Weights of a small transformer language model.
Size: width 192, 3 heads of 96, MLP 768 ReGLU, vocabulary 512, 7.4M parameters.
Architecture: rotary positions, no biases in attention or MLP, tied embeddings.
Training: 453M tokens, 6917 steps.
Each number is 50 + 15 x the weight over the matrix's rms, rounded and kept within 0 to 99. Layers, rows and columns count from 0.

# layer 8 MLP up, 768x192, rms 0.127, rows 75-99, columns 0-95
24 35 53 53 71 65 47 62 37 50 63 39 55 24 51 58 17 76 27 67 46 63 78 53 53 74 56 37 52 29 41 70 59 63 26 30 65 59 64 43 46 54 32 33 62 47 41 58 59 41 44 33 63 30 59 60 44 40 23 45 55 47 66 46 47 23 47 62 65 62 47 68 50 57 43 46 71 41 41 66 60 91 40 55 50 58 43 47 69 56 52 48 64 40 65 61
43 40 54 62 50 16 27 50 41 72 66 76 74 63 53 58 56 64 69 58 35 37 46 52 65 36 28 41 41 63 28 47 50 74 51 44 44 62 49 51 56 53 43 39 44 66 54 33 45 57 34 62 42 48 68 30 46 42 86 43 56 43 53 19 42 52 27 27 54 46 35 53 64 41 46 71 42 48 59 60 34 43 27 33 16 41 53 62 64 48 35 63 70 47 63 70
51 36 48 69 48 73 49 83 41 64 35 37 45 65 74 60 28 58 63 24 51 52 29 43 72 43 55 40 66 41 37 83 37 52 49 66 54 53 51 50 25 59 33 56 79 54 60 48 51 49 29 59 44 45 66 50 66 40 24 48 51 67 35 50 49 49 56 57 72 30 30 27 38 48 36 43 35 32 87 47 73 37 48 37 47 24 30 55 45 55 34 43 63 47 50 29
38 43 62 37 45 50 39 48 60 41 09 50 34 53 51 53 16 39 21 49 61 41 11 42 31 68 45 45 30 64 48 09 70 49 49 66 61 57 65 34 36 54 28 68 67 38 65 34 50 43 28 47 29 45 47 81 70 38 34 63 47 46 63 59 50 55 47 44 53 53 62 45 35 22 47 30 42 46 65 51 35 42 72 58 45 60 60 45 50 53 47 44 54 57 58 47
22 47 42 65 64 59 34 34 53 47 76 46 95 26 37 79 58 17 34 40 31 76 24 70 43 46 52 39 48 55 71 58 53 39 37 41 56 40 41 56 53 30 36 51 27 53 82 52 37 53 60 59 28 43 57 20 65 52 35 43 53 47 35 66 64 55 57 42 45 45 69 72 51 47 56 53 21 33 70 47 53 67 43 60 29 69 40 57 20 53 51 55 49 73 66 80
48 67 52 55 30 26 48 30 15 62 45 56 59 19 26 55 81 48 45 42 40 55 46 61 62 52 64 68 46 77 32 63 61 67 59 53 54 66 57 07 47 26 83 86 58 41 67 26 49 39 27 29 55 80 50 31 63 55 48 35 11 69 34 40 68 72 37 66 40 57 47 57 56 53 29 53 29 49 41 80 15 68 80 55 44 60 45 51 68 46 67 59 38 59 82 59
59 27 56 56 68 31 64 47 31 42 59 54 46 45 54 43 39 35 52 34 54 79 62 61 50 39 26 33 66 57 76 60 39 54 47 58 36 64 66 24 71 40 21 58 57 53 59 59 78 46 52 24 74 45 51 51 47 71 54 59 32 51 35 43 56 26 75 45 43 69 48 51 37 63 20 48 61 22 70 73 67 44 58 58 47 44 40 30 43 64 77 28 32 45 42 38
51 37 39 31 47 62 35 58 46 32 63 14 21 64 44 45 43 50 60 19 52 30 65 29 49 50 43 56 66 47 56 68 32 36 41 58 47 41 56 38 59 49 42 38 52 36 59 57 55 59 61 56 44 58 51 49 66 35 47 49 38 60 54 60 49 59 27 41 35 39 63 75 51 80 60 64 65 74 50 64 40 39 62 50 69 16 43 41 27 39 57 32 57 20 41 42
63 71 31 45 43 65 44 70 44 49 29 52 57 53 49 36 63 55 37 54 54 41 56 38 30 56 34 51 50 42 28 43 49 82 42 53 28 82 40 46 46 89 63 60 54 61 52 57 43 62 29 54 54 68 54 62 50 43 44 38 55 11 54 50 34 42 25 75 57 44 34 43 29 48 48 59 50 28 60 56 60 39 39 47 49 73 40 51 64 40 29 52 55 57 40 38
28 51 33 56 65 15 40 20 44 55 36 41 34 58 51 46 33 33 72 54 66 75 73 58 31 80 53 38 49 50 45 63 36 65 50 56 39 51 55 67 38 82 50 36 60 52 65 43 40 35 56 75 27 60 46 71 27 52 31 69 39 63 59 38 65 48 49 61 45 60 72 42 48 57 39 51 49 48 54 72 59 76 62 61 75 65 29 45 27 55 55 67 50 28 57 46
55 37 66 38 33 56 54 60 54 49 71 30 26 60 44 23 63 68 31 32 64 52 43 63 73 42 30 67 62 70 68 45 42 51 35 70 22 48 64 35 40 25 49 83 37 66 39 59 34 58 18 57 48 39 50 64 61 66 28 38 50 79 79 37 51 64 40 45 37 59 41 49 53 65 51 56 51 48 72 61 72 50 35 37 62 46 41 59 58 51 67 19 36 53 29 35
36 60 65 42 46 58 57 06 46 50 39 62 52 64 56 63 73 60 36 65 39 34 29 63 73 61 31 41 60 54 58 71 21 29 43 53 46 71 41 65 62 15 51 38 44 62 63 72 53 29 46 42 28 52 46 45 69 61 30 34 38 09 71 38 61 45 28 50 49 56 56 42 50 48 67 40 43 48 66 48 55 60 42 27 55 35 25 79 64 24 52 52 54 64 68 55
34 57 65 68 66 30 52 60 67 41 64 57 65 37 65 39 61 66 43 42 52 56 63 80 60 26 31 78 41 51 67 57 19 75 27 76 56 61 47 64 67 30 66 57 56 50 57 58 57 59 59 17 64 45 51 43 58 49 55 35 53 49 44 67 72 37 29 61 67 39 29 42 52 27 40 59 39 36 57 14 55 63 49 57 42 39 77 47 46 58 58 39 63 80 52 51
58 43 42 62 48 54 73 40 43 26 40 53 42 75 50 63 56 27 71 42 59 62 30 71 75 11 67 54 38 53 35 25 29 60 45 49 57 22 36 71 44 41 54 51 46 52 57 36 49 73 61 35 34 70 35 41 54 20 48 73 19 43 64 90 45 50 61 69 37 40 36 66 38 73 69 51 32 62 66 53 53 76 34 79 55 48 49 27 47 59 69 46 67 43 28 54
70 65 52 24 30 60 34 27 42 46 49 71 58 63 58 68 52 73 82 49 42 42 38 24 64 52 73 69 36 40 65 32 42 39 69 40 52 44 68 63 35 75 56 30 43 48 69 61 65 24 51 49 41 20 50 62 42 43 46 61 54 73 46 43 57 58 46 25 54 51 54 54 59 46 78 44 52 24 49 40 30 61 41 46 36 49 63 62 67 54 47 64 52 43 46 44
50 45 40 70 27 17 67 56 58 60 69 51 48 31 45 61 46 73 85 52 28 57 35 55 49 17 42 61 47 45 43 78 36 63 34 45 31 61 37 46 57 34 35 71 45 46 50 32 60 44 31 44 44 39 39 72 52 59 41 24 43 57 70 61 33 51 35 33 50 39 52 55 41 52 73 55 69 40 40 57 24 51 55 41 40 42 71 57 48 41 69 64 44 66 36 69
43 27 36 34 57 46 27 60 47 56 63 53 65 35 43 64 55 19 45 46 39 70 41 79 52 30 43 72 43 25 27 58 39 50 37 46 40 31 66 57 49 45 48 73 43 64 57 45 77 39 35 54 65 64 65 79 74 49 32 30 23 58 30 53 35 43 44 53 34 29 55 57 45 67 67 62 24 56 34 56 63 51 63 70 58 75 75 28 60 68 60 49 47 57 61 58
34 33 47 03 88 30 73 48 59 44 50 39 47 58 40 30 75 66 62 55 48 60 14 60 41 53 73 27 58 67 38 43 70 63 65 45 49 71 41 60 44 57 71 38 90 34 42 37 33 66 48 48 56 49 29 49 42 47 49 31 41 62 64 58 33 51 63 54 30 61 70 54 36 28 28 75 37 50 56 70 68 48 65 70 42 21 44 69 70 41 36 47 53 41 52 60
58 53 37 61 45 46 41 44 57 61 63 47 56 28 53 37 47 38 40 46 76 32 60 48 51 54 15 41 83 73 50 71 36 61 70 72 61 73 54 63 72 53 37 44 49 32 55 38 56 61 39 60 58 59 58 52 55 73 57 39 71 42 49 39 80 37 58 37 56 43 68 55 37 71 39 49 70 62 37 55 56 44 56 49 50 72 34 29 56 58 54 78 34 60 51 64
60 49 44 77 46 33 42 49 45 03 33 45 49 59 43 58 31 52 65 32 46 24 50 56 42 53 23 43 54 69 16 63 46 66 60 55 22 40 63 49 67 63 39 63 52 78 27 44 53 43 51 66 26 57 18 70 49 46 50 49 73 39 52 51 35 48 60 29 52 39 56 56 99 20 40 36 47 68 37 42 19 64 60 46 37 38 33 30 49 33 38 55 49 30 94 30
60 51 58 38 68 49 43 39 62 26 30 42 23 51 51 60 67 43 33 40 56 41 72 70 28 67 69 40 74 28 48 47 29 67 75 39 28 39 47 16 73 35 34 65 62 62 44 41 61 40 19 60 49 53 42 64 58 37 53 67 56 56 59 40 44 57 49 46 33 46 80 65 34 36 48 68 48 66 26 38 46 44 69 33 65 48 69 50 54 56 42 57 75 60 52 41
19 76 43 24 50 65 45 61 41 72 46 33 50 60 62 41 44 47 53 55 56 67 32 55 50 56 17 59 42 40 78 59 46 66 31 41 50 53 33 21 51 45 79 53 36 75 46 61 42 62 64 49 45 49 51 46 53 32 07 59 28 50 66 69 27 63 58 31 30 24 35 22 53 53 57 67 22 40 61 61 35 28 62 32 57 58 64 62 34 54 28 58 41 63 46 56
31 33 63 68 33 58 50 46 83 14 69 77 27 47 52 67 56 44 29 63 60 54 62 52 31 39 47 51 14 61 60 39 65 33 57 42 60 54 72 36 80 59 61 55 54 52 52 75 57 39 34 68 43 51 53 63 53 47 65 61 26 61 42 53 49 56 51 20 27 39 30 20 65 25 24 64 69 59 44 58 51 51 41 50 76 26 38 42 60 59 20 50 64 60 47 42
54 50 64 44 62 51 49 42 47 18 31 59 69 37 59 35 60 61 43 53 46 33 52 64 28 37 55 47 54 60 48 65 20 54 45 60 52 65 21 70 69 65 36 64 56 77 64 56 24 45 44 58 36 56 50 39 72 18 54 46 49 54 39 36 36 46 46 50 36 62 43 35 40 59 41 56 75 64 45 69 15 59 51 43 64 39 46 65 63 69 50 65 50 44 32 55
35 45 48 47 55 50 28 55 43 60 55 65 25 41 24 69 17 49 46 34 33 84 40 46 29 38 59 37 38 53 40 52 47 47 75 62 21 55 59 48 22 39 63 27 34 57 44 49 46 26 41 72 00 30 73 69 53 65 70 54 19 74 53 69 56 36 48 46 32 51 29 45 66 58 62 64 61 49 49 75 43 51 62 46 43 48 50 92 76 44 49 60 51 37 50 25
# layer 8 MLP down (transposed), 768x192, rms 0.119, rows 75-98, columns 0-95
24 42 52 69 47 50 48 52 62 58 53 59 47 73 54 44 21 37 55 42 56 65 41 75 58 20 69 52 60 64 59 44 48 47 39 42 58 34 44 44 44 51 46 48 27 62 26 60 53 56 59 19 21 43 48 38 48 55 48 39 42 47 27 30 45 71 53 49 60 77 27 40 57 48 21 65 30 43 25 65 99 83 33 34 38 35 85 57 65 57 46 74 48 75 46 23
58 30 71 43 60 70 68 51 49 70 57 45 66 42 51 22 38 34 32 49 58 51 74 41 49 43 53 54 38 41 58 30 42 56 56 66 49 45 54 58 34 62 43 21 39 46 36 23 18 80 39 66 27 29 61 30 43 41 54 35 48 43 33 66 37 48 55 48 30 19 39 48 26 58 64 12 39 45 45 56 39 45 52 31 83 70 50 48 66 48 52 37 32 64 43 68
39 49 47 59 50 71 31 66 44 48 42 47 44 39 60 54 45 23 23 36 45 45 26 54 61 48 38 52 45 34 42 47 51 58 35 40 44 39 52 37 59 43 43 50 65 61 31 72 52 45 31 17 73 53 67 46 65 52 64 72 35 45 55 61 45 38 41 43 22 52 17 76 68 57 50 59 67 71 57 59 23 64 59 41 34 56 47 69 52 66 54 41 83 67 51 60
48 61 51 82 46 37 44 87 53 60 52 28 55 27 65 34 18 60 47 67 43 56 26 53 38 26 25 78 60 65 69 48 66 49 40 48 51 53 41 58 49 48 46 18 39 43 22 42 39 30 62 56 64 48 40 34 27 50 40 57 65 44 85 76 67 49 43 64 89 62 53 15 58 35 40 33 63 79 58 83 49 81 43 43 51 54 51 76 54 46 70 61 41 45 37 41
47 53 55 52 36 60 63 45 49 57 60 41 52 41 56 84 71 37 56 36 65 57 53 66 45 66 59 42 90 54 36 31 50 57 78 23 45 09 40 52 67 60 79 65 81 49 64 60 61 34 21 35 45 70 66 35 50 70 67 79 50 43 43 72 30 78 33 44 50 86 50 35 57 70 54 51 75 64 32 65 64 33 38 57 30 61 32 36 47 35 24 46 44 57 84 49
54 68 35 55 58 12 37 24 42 43 58 66 39 46 31 37 71 52 52 40 17 61 55 37 52 16 54 78 58 44 33 69 66 77 67 55 31 64 25 41 40 44 45 42 29 41 47 33 59 49 44 47 43 60 52 54 52 74 24 39 31 43 60 49 45 57 59 34 29 74 76 27 66 11 64 19 99 67 88 66 59 46 31 41 58 32 57 60 43 27 41 72 43 55 76 43
47 45 51 65 40 58 34 69 60 36 40 52 59 52 39 31 21 72 42 39 66 50 46 73 55 58 50 70 52 49 53 46 39 28 59 70 45 57 74 61 60 36 60 71 59 52 75 53 35 54 28 58 59 45 53 43 36 55 31 56 66 63 49 74 70 18 64 67 16 55 59 50 52 41 65 48 68 53 75 47 41 43 47 62 58 46 66 37 69 19 54 56 32 54 39 73
46 48 46 52 51 38 27 67 69 59 47 47 34 55 64 53 68 45 41 49 27 37 38 60 26 56 47 32 59 33 17 87 76 52 63 60 71 71 49 55 30 71 51 57 55 78 50 46 48 72 41 55 45 35 44 44 68 70 31 79 54 26 29 46 88 46 71 64 49 64 39 33 35 39 51 59 31 50 45 51 52 57 54 61 57 73 39 62 49 64 45 54 60 43 45 59
64 43 61 33 57 34 37 26 62 37 74 44 33 33 53 50 41 56 27 48 36 67 69 33 75 28 69 70 45 66 59 67 60 34 41 40 61 43 50 65 52 53 64 37 36 32 62 35 40 33 50 63 77 57 49 69 61 72 65 45 20 73 48 43 38 56 17 46 11 41 44 51 52 46 28 44 58 43 23 51 32 61 57 50 34 34 32 31 44 35 74 32 42 42 50 73
48 41 91 58 44 58 58 56 23 47 45 74 41 35 59 38 74 76 40 30 42 88 48 70 95 49 50 58 34 57 44 60 77 34 46 54 47 53 49 42 54 49 29 50 33 59 81 36 65 87 56 42 41 50 35 21 25 36 23 74 45 48 55 39 37 49 25 73 50 28 63 34 44 12 59 51 50 49 64 65 50 38 63 13 65 54 60 15 83 29 56 63 40 67 99 44
54 54 04 64 71 48 60 49 40 55 61 28 71 57 81 60 52 62 54 37 43 36 71 24 34 56 26 62 48 62 54 37 44 52 44 54 42 66 73 40 55 54 42 43 39 82 61 79 50 58 65 60 16 64 59 58 56 55 56 57 63 20 45 39 48 40 41 42 51 40 53 28 50 72 53 61 46 40 50 39 73 52 80 72 51 60 28 55 67 43 48 57 24 67 39 48
50 60 79 39 75 67 65 56 64 49 41 30 43 43 38 47 36 25 60 17 55 54 84 35 62 70 39 42 76 42 72 70 63 50 65 57 27 61 57 37 36 64 70 25 66 31 59 50 39 60 31 32 74 65 71 71 38 32 40 39 31 64 62 49 33 46 72 56 49 48 37 63 58 69 44 60 50 55 60 51 42 42 35 38 37 50 53 34 32 49 34 46 27 37 47 42
36 76 54 48 45 24 59 43 62 60 44 41 56 43 61 47 58 55 43 58 42 46 43 59 52 82 59 64 43 32 65 48 24 61 54 49 39 41 31 76 29 44 74 32 75 54 77 51 67 40 44 50 70 63 47 55 43 56 40 54 55 32 63 57 51 40 45 54 41 54 65 39 33 57 40 29 66 39 43 47 52 49 04 47 46 44 69 77 17 31 54 62 56 38 31 42
60 45 36 41 32 20 70 47 68 61 34 17 53 61 45 14 37 49 89 64 74 51 72 66 44 31 51 37 66 23 48 60 24 63 28 37 33 62 37 33 57 75 28 57 62 23 41 52 33 58 66 39 56 30 34 71 50 50 46 59 59 41 39 57 64 67 78 39 28 51 39 56 42 45 32 40 37 51 35 57 51 55 56 25 60 66 77 64 56 44 31 65 61 23 44 23
56 62 55 47 52 45 37 30 33 49 68 47 50 37 42 58 75 37 61 43 58 60 59 48 38 43 31 31 51 29 54 59 38 38 38 46 44 59 45 48 48 52 30 26 58 22 46 47 55 36 19 35 52 74 46 52 34 61 58 63 41 56 68 38 65 39 49 41 32 55 25 15 47 35 32 51 45 54 40 59 51 46 70 67 54 61 39 16 44 67 57 86 66 44 67 46
75 64 64 46 75 52 46 39 72 41 62 44 42 42 32 33 50 48 59 49 97 62 61 19 30 22 37 46 72 65 50 38 66 42 67 48 31 19 85 63 55 41 40 46 47 61 26 46 73 64 71 64 33 46 42 53 63 37 80 59 35 50 59 44 70 61 34 34 55 57 68 53 44 44 45 34 80 61 36 31 62 52 43 62 38 32 47 22 64 14 43 56 76 62 61 36
44 45 59 68 36 41 40 58 30 30 57 51 51 70 53 45 54 52 61 52 71 60 35 33 59 37 52 45 39 61 62 46 36 69 39 64 51 45 48 36 50 53 42 59 42 64 13 59 66 69 51 60 61 48 20 26 66 57 57 53 14 63 48 52 74 44 11 27 62 70 56 41 44 41 45 31 51 43 59 30 85 37 44 48 45 59 59 31 31 77 39 41 50 20 76 46
51 40 37 18 54 50 29 35 44 47 64 60 62 24 68 21 27 58 26 54 57 34 43 65 45 61 66 62 36 49 68 44 41 36 53 34 37 57 42 36 90 52 36 80 55 56 60 37 60 46 46 67 62 71 41 50 67 52 31 23 45 65 69 32 67 52 61 58 32 38 51 82 73 40 31 47 42 55 63 56 54 52 55 55 42 59 17 68 68 55 47 45 50 53 76 46
40 60 59 30 66 44 38 50 26 63 40 49 64 82 66 43 69 34 21 36 53 55 41 72 54 17 71 49 17 40 62 45 41 27 60 50 64 33 37 60 64 34 34 37 22 63 38 58 63 56 43 41 26 44 49 57 37 45 65 50 44 42 34 58 41 79 37 60 41 46 53 28 66 37 52 39 49 44 62 43 51 71 62 56 44 53 80 59 69 66 40 72 39 45 36 55
43 44 42 41 35 70 49 40 49 66 80 63 57 46 62 49 34 55 53 99 72 53 22 40 66 45 46 52 56 48 33 47 46 47 46 68 29 52 52 52 26 09 43 83 31 53 34 71 43 50 63 40 56 66 46 53 51 47 66 55 44 42 41 69 60 36 34 49 37 51 42 59 57 42 52 57 57 82 49 61 21 61 34 53 52 58 37 43 59 31 56 50 55 43 49 31
54 54 50 29 20 37 44 41 69 35 42 60 79 76 81 51 42 46 40 41 49 36 28 46 44 40 28 42 16 46 41 41 45 60 50 52 79 47 45 59 50 62 44 71 31 18 47 52 39 58 51 52 55 58 57 57 66 36 52 51 38 45 43 64 60 58 59 54 46 54 76 70 46 50 66 42 65 59 43 34 41 47 29 38 44 60 56 40 48 54 74 62 44 55 86 35
52 35 68 30 68 49 35 79 73 76 46 55 67 67 54 37 61 70 53 63 51 42 36 54 84 59 67 42 39 67 60 77 71 44 34 53 32 49 67 55 71 30 54 46 46 65 67 00 54 68 53 31 49 43 68 72 47 53 51 58 54 56 43 61 58 52 75 63 72 46 45 47 53 51 63 51 43 45 44 38 29 72 61 77 65 46 75 56 58 69 88 51 39 55 42 59
58 56 40 43 60 49 20 48 59 67 39 59 67 33 66 26 42 43 53 47 64 37 68 56 53 48 21 21 51 32 54 37 61 53 70 71 53 61 55 34 42 38 49 32 62 42 49 47 67 46 38 27 44 35 50 46 74 31 60 50 44 54 23 66 52 67 41 72 36 52 44 56 80 84 35 20 52 43 68 47 78 66 61 41 38 56 55 55 52 20 48 42 14 32 26 55
39 75 39 33 42 38 45 32 51 39 77 55 57 52 46 37 53 62 30 57 56 55 47 49 68 59 46 55 48 50 45 44 41 51 28 66 53 51 66 51 72 67 38 57 29 47 74 72 64 35 45 60 46 12 52 52 42 48 37 58 26 58 63 34 33 37 48 41 50 51 63 50 30 72 66 61 43 55 53 34 40 59 38 54 60 83 39 38 60 34 40 60 83 67 32 71
# layer 8 MLP gate, 768x192, rms 0.122, rows 76-99, columns 0-95
38 33 81 62 43 31 44 23 63 43 32 41 50 69 58 48 60 54 37 42 70 31 38 71 38 69 41 55 74 36 31 31 56 49 46 50 43 33 56 48 66 40 66 53 40 53 42 36 71 53 66 55 69 54 39 42 46 82 60 88 61 49 39 56 38 65 46 48 29 42 54 42 31 48 69 34 13 35 50 55 67 63 69 47 42 63 68 67 50 48 96 45 22 48 42 32
45 68 62 32 59 44 43 49 52 61 17 69 42 60 23 35 49 53 64 60 60 22 75 47 47 44 55 52 54 37 57 59 37 54 60 60 51 44 57 59 70 24 51 67 38 51 50 68 40 38 61 36 49 58 39 74 52 69 42 34 28 23 57 50 37 40 37 57 51 62 52 62 59 66 35 56 24 42 46 65 75 60 58 52 27 75 71 72 59 34 27 66 38 45 57 32
27 69 35 48 50 77 50 49 56 44 38 52 38 43 42 46 54 62 33 35 32 49 25 37 49 56 65 70 46 54 29 23 33 71 55 38 61 41 37 54 60 66 62 75 77 28 52 44 46 66 49 40 34 65 51 52 60 37 67 76 52 34 62 14 56 45 60 52 29 46 60 10 60 68 61 69 61 49 20 60 40 41 10 48 51 48 43 59 46 51 68 48 35 25 61 35
57 56 58 44 47 33 42 43 18 46 77 70 51 70 24 52 23 55 46 60 30 52 37 63 34 43 53 50 33 55 66 56 55 77 43 53 47 48 26 51 39 53 27 44 29 66 58 53 39 50 63 49 56 64 19 16 52 21 44 93 70 84 40 75 54 23 54 68 67 43 71 42 58 64 42 26 43 42 60 52 39 52 50 77 37 27 45 39 25 39 65 43 32 29 40 48
64 39 56 68 43 48 19 57 28 40 65 52 22 67 63 28 56 62 41 32 47 41 65 39 44 46 43 71 64 47 36 77 35 38 55 45 70 73 02 07 48 67 59 41 31 71 52 74 53 43 45 25 70 67 57 52 53 56 61 48 48 23 36 67 65 41 62 73 17 43 53 47 45 29 57 56 53 20 73 34 53 40 28 21 58 34 64 59 57 78 61 14 49 48 69 41
54 48 76 50 40 72 30 58 54 16 48 68 50 67 55 61 46 29 60 42 30 30 57 37 42 36 59 58 61 49 38 69 59 63 43 61 65 61 45 62 25 67 53 29 55 34 43 40 76 56 43 50 34 62 64 48 60 31 75 18 61 36 41 65 34 33 19 57 37 42 45 35 60 65 44 68 31 56 24 39 72 46 44 32 47 45 49 30 65 43 36 55 80 45 69 27
46 25 66 68 68 59 22 35 68 71 32 35 52 62 46 50 16 52 65 60 67 29 53 50 49 55 70 39 75 62 42 59 27 62 43 57 61 77 42 52 79 59 65 33 45 41 77 39 53 50 37 47 41 54 38 52 51 32 49 72 45 47 34 16 41 52 14 62 37 58 63 26 48 18 45 22 62 46 65 31 67 34 54 51 24 61 70 54 43 44 25 57 38 56 58 35
65 53 65 31 60 39 55 73 34 25 41 42 49 39 47 69 33 46 35 51 39 72 58 75 62 39 48 53 49 51 57 69 57 38 40 28 40 54 72 62 11 38 68 64 50 66 41 23 28 46 56 65 14 51 47 54 34 30 67 60 41 41 48 87 29 36 34 48 66 34 44 63 63 47 41 58 56 49 48 39 60 58 47 53 44 46 22 39 66 77 28 36 15 49 53 49
45 47 38 44 58 25 78 36 28 44 54 39 44 68 52 38 63 49 39 29 50 42 69 52 44 64 78 44 45 21 60 69 20 53 56 59 67 51 64 36 53 37 42 54 45 40 42 43 65 55 66 80 37 45 63 59 33 29 33 53 54 22 28 49 66 69 35 61 35 51 68 67 36 63 75 61 44 47 60 66 64 63 53 36 71 63 47 26 46 31 32 81 83 23 37 43
26 47 62 46 46 36 09 56 63 55 62 53 39 47 20 67 48 45 42 51 53 49 52 53 17 68 60 48 61 61 30 41 91 38 67 44 50 40 43 79 38 65 31 67 52 42 31 18 58 56 31 41 26 52 55 49 51 74 50 51 58 66 67 53 35 49 62 75 42 65 41 78 78 62 52 51 38 53 63 56 67 48 57 50 71 26 72 37 45 41 66 59 70 71 36 43
39 53 13 58 67 16 72 67 11 29 62 76 56 97 32 33 73 68 72 38 48 58 57 63 52 60 58 47 42 61 58 57 47 52 47 42 62 25 47 51 44 55 60 55 60 78 29 49 49 65 27 47 46 39 38 57 63 67 46 45 44 39 43 39 55 53 50 57 22 51 62 58 60 64 64 54 55 69 65 44 58 45 72 49 44 50 26 35 41 51 31 68 33 57 61 36
48 44 40 60 76 49 47 45 27 80 41 56 43 42 40 50 71 52 70 37 72 68 59 76 69 57 76 47 29 51 35 28 44 30 56 42 82 64 58 46 51 47 68 25 56 51 26 60 20 24 33 46 45 49 45 40 59 36 34 39 64 75 70 49 26 76 67 54 54 42 51 66 81 65 52 45 42 51 61 56 53 41 59 36 62 48 50 59 61 50 31 61 45 38 15 46
39 50 53 53 29 53 46 43 75 52 46 68 53 60 40 37 42 64 60 60 54 73 69 60 27 38 46 56 40 13 75 43 69 35 39 56 63 46 36 45 56 29 44 53 48 73 26 66 56 62 54 13 37 17 12 85 50 97 31 55 49 57 46 51 40 28 40 73 59 45 57 58 50 47 25 57 63 88 37 61 32 59 62 25 65 55 49 42 64 52 29 66 39 64 61 45
39 34 63 54 62 43 49 51 50 39 58 52 51 47 34 53 45 29 11 58 38 36 64 55 52 52 65 62 62 62 46 30 75 45 55 42 50 62 37 55 71 34 34 65 36 27 63 45 39 59 60 51 51 47 26 46 29 45 46 56 44 54 47 33 52 54 64 57 51 33 65 30 85 48 54 48 35 18 20 41 48 74 34 41 43 73 75 58 47 76 66 61 71 61 62 53
52 59 46 34 66 28 43 64 48 45 49 33 69 40 66 67 57 73 56 71 23 37 79 38 22 20 50 53 73 55 63 53 40 34 55 39 52 44 48 50 68 43 34 75 56 28 50 96 61 77 52 42 36 30 47 48 53 56 14 53 43 42 35 51 59 52 45 61 36 74 37 49 66 39 55 38 28 56 54 30 68 43 66 43 47 67 37 25 34 58 47 73 30 54 43 38
49 36 28 47 48 38 23 56 52 36 27 56 69 50 39 50 36 52 50 62 55 45 45 52 65 51 56 84 65 33 58 40 60 46 27 93 63 74 46 39 46 47 57 67 42 37 45 47 59 48 45 51 42 58 56 48 93 42 54 59 36 39 08 55 43 44 43 62 34 28 46 60 68 66 31 46 55 43 50 56 56 48 72 65 68 61 53 26 40 61 36 41 72 59 95 61
35 45 42 58 84 50 38 47 43 66 77 55 25 30 52 65 42 64 62 19 32 73 71 40 54 42 48 29 28 57 63 58 34 23 51 39 56 47 51 56 50 39 65 61 47 50 29 53 22 61 37 44 33 67 49 69 36 60 42 51 58 71 42 66 37 37 45 31 29 66 54 65 65 22 67 54 50 25 88 32 48 57 69 44 66 62 25 65 34 62 56 48 23 24 54 56
33 51 22 48 50 67 33 66 66 70 56 44 45 43 19 55 66 58 62 34 53 30 40 42 64 33 58 57 58 76 33 49 46 64 53 40 38 31 48 61 61 54 21 69 32 38 33 36 57 43 77 46 42 64 24 41 52 50 58 45 34 55 22 39 31 44 46 64 57 47 37 38 86 52 26 21 48 44 35 51 78 39 47 68 47 65 58 24 55 82 34 24 53 91 68 39
55 36 45 60 53 68 72 39 84 56 46 52 61 61 46 46 70 68 37 20 45 53 58 28 57 32 65 40 54 50 50 56 46 66 83 74 86 31 30 64 61 45 34 35 40 40 58 29 40 59 41 41 55 53 62 41 57 45 43 41 43 57 22 34 55 45 61 54 82 39 29 24 42 53 63 50 50 51 56 44 57 30 38 58 59 80 56 65 28 53 49 50 48 65 59 83
26 50 60 68 42 63 45 66 61 63 34 42 48 45 31 55 52 55 30 36 46 50 62 53 58 70 67 65 54 32 41 55 50 48 48 55 47 57 52 93 58 93 61 63 35 61 58 79 40 79 45 48 46 35 20 59 49 55 26 65 60 65 22 29 42 32 64 43 56 28 52 43 35 51 65 48 54 68 66 57 50 64 37 39 50 32 41 66 53 14 31 45 46 51 35 50
27 33 51 71 52 60 44 27 37 75 69 73 50 60 51 56 48 50 66 42 29 45 60 30 44 60 59 50 51 46 84 41 75 54 47 24 63 27 36 56 30 47 59 62 47 39 60 66 64 44 41 35 39 64 43 39 85 37 49 51 46 56 57 84 40 41 37 33 55 45 39 69 56 32 28 59 47 43 71 59 47 63 68 18 45 56 56 60 52 31 46 18 41 39 34 66
66 63 40 65 46 26 58 45 46 62 46 36 70 54 33 37 64 60 42 53 61 58 67 47 79 51 36 86 15 54 35 52 60 30 54 64 77 57 71 81 64 57 42 51 49 56 27 56 40 61 53 45 56 63 33 60 64 54 22 75 57 27 50 51 53 20 62 53 35 37 52 33 69 76 22 50 35 56 50 71 48 51 29 35 43 77 62 13 40 60 70 53 42 56 92 48
61 52 73 49 50 28 49 23 27 63 42 62 34 38 62 51 80 55 56 43 27 45 65 65 31 08 54 54 56 69 60 43 73 65 43 42 48 40 35 77 55 49 43 93 46 17 34 18 57 44 63 55 80 39 83 65 63 50 48 30 65 39 41 64 32 33 27 42 51 51 44 79 80 48 54 36 40 42 52 43 82 29 46 57 40 59 37 41 51 69 43 80 50 22 44 54
25 28 48 43 53 56 74 56 27 43 48 42 48 54 58 51 70 43 51 57 40 69 64 79 64 32 71 37 48 35 90 73 53 41 49 32 55 40 35 65 57 31 46 67 52 55 55 67 57 61 68 36 69 39 36 47 62 28 24 41 55 44 52 62 66 52 39 75 22 58 39 57 50 63 59 61 74 60 30 52 62 47 47 84 72 67 27 27 48 78 41 44 76 49 56 46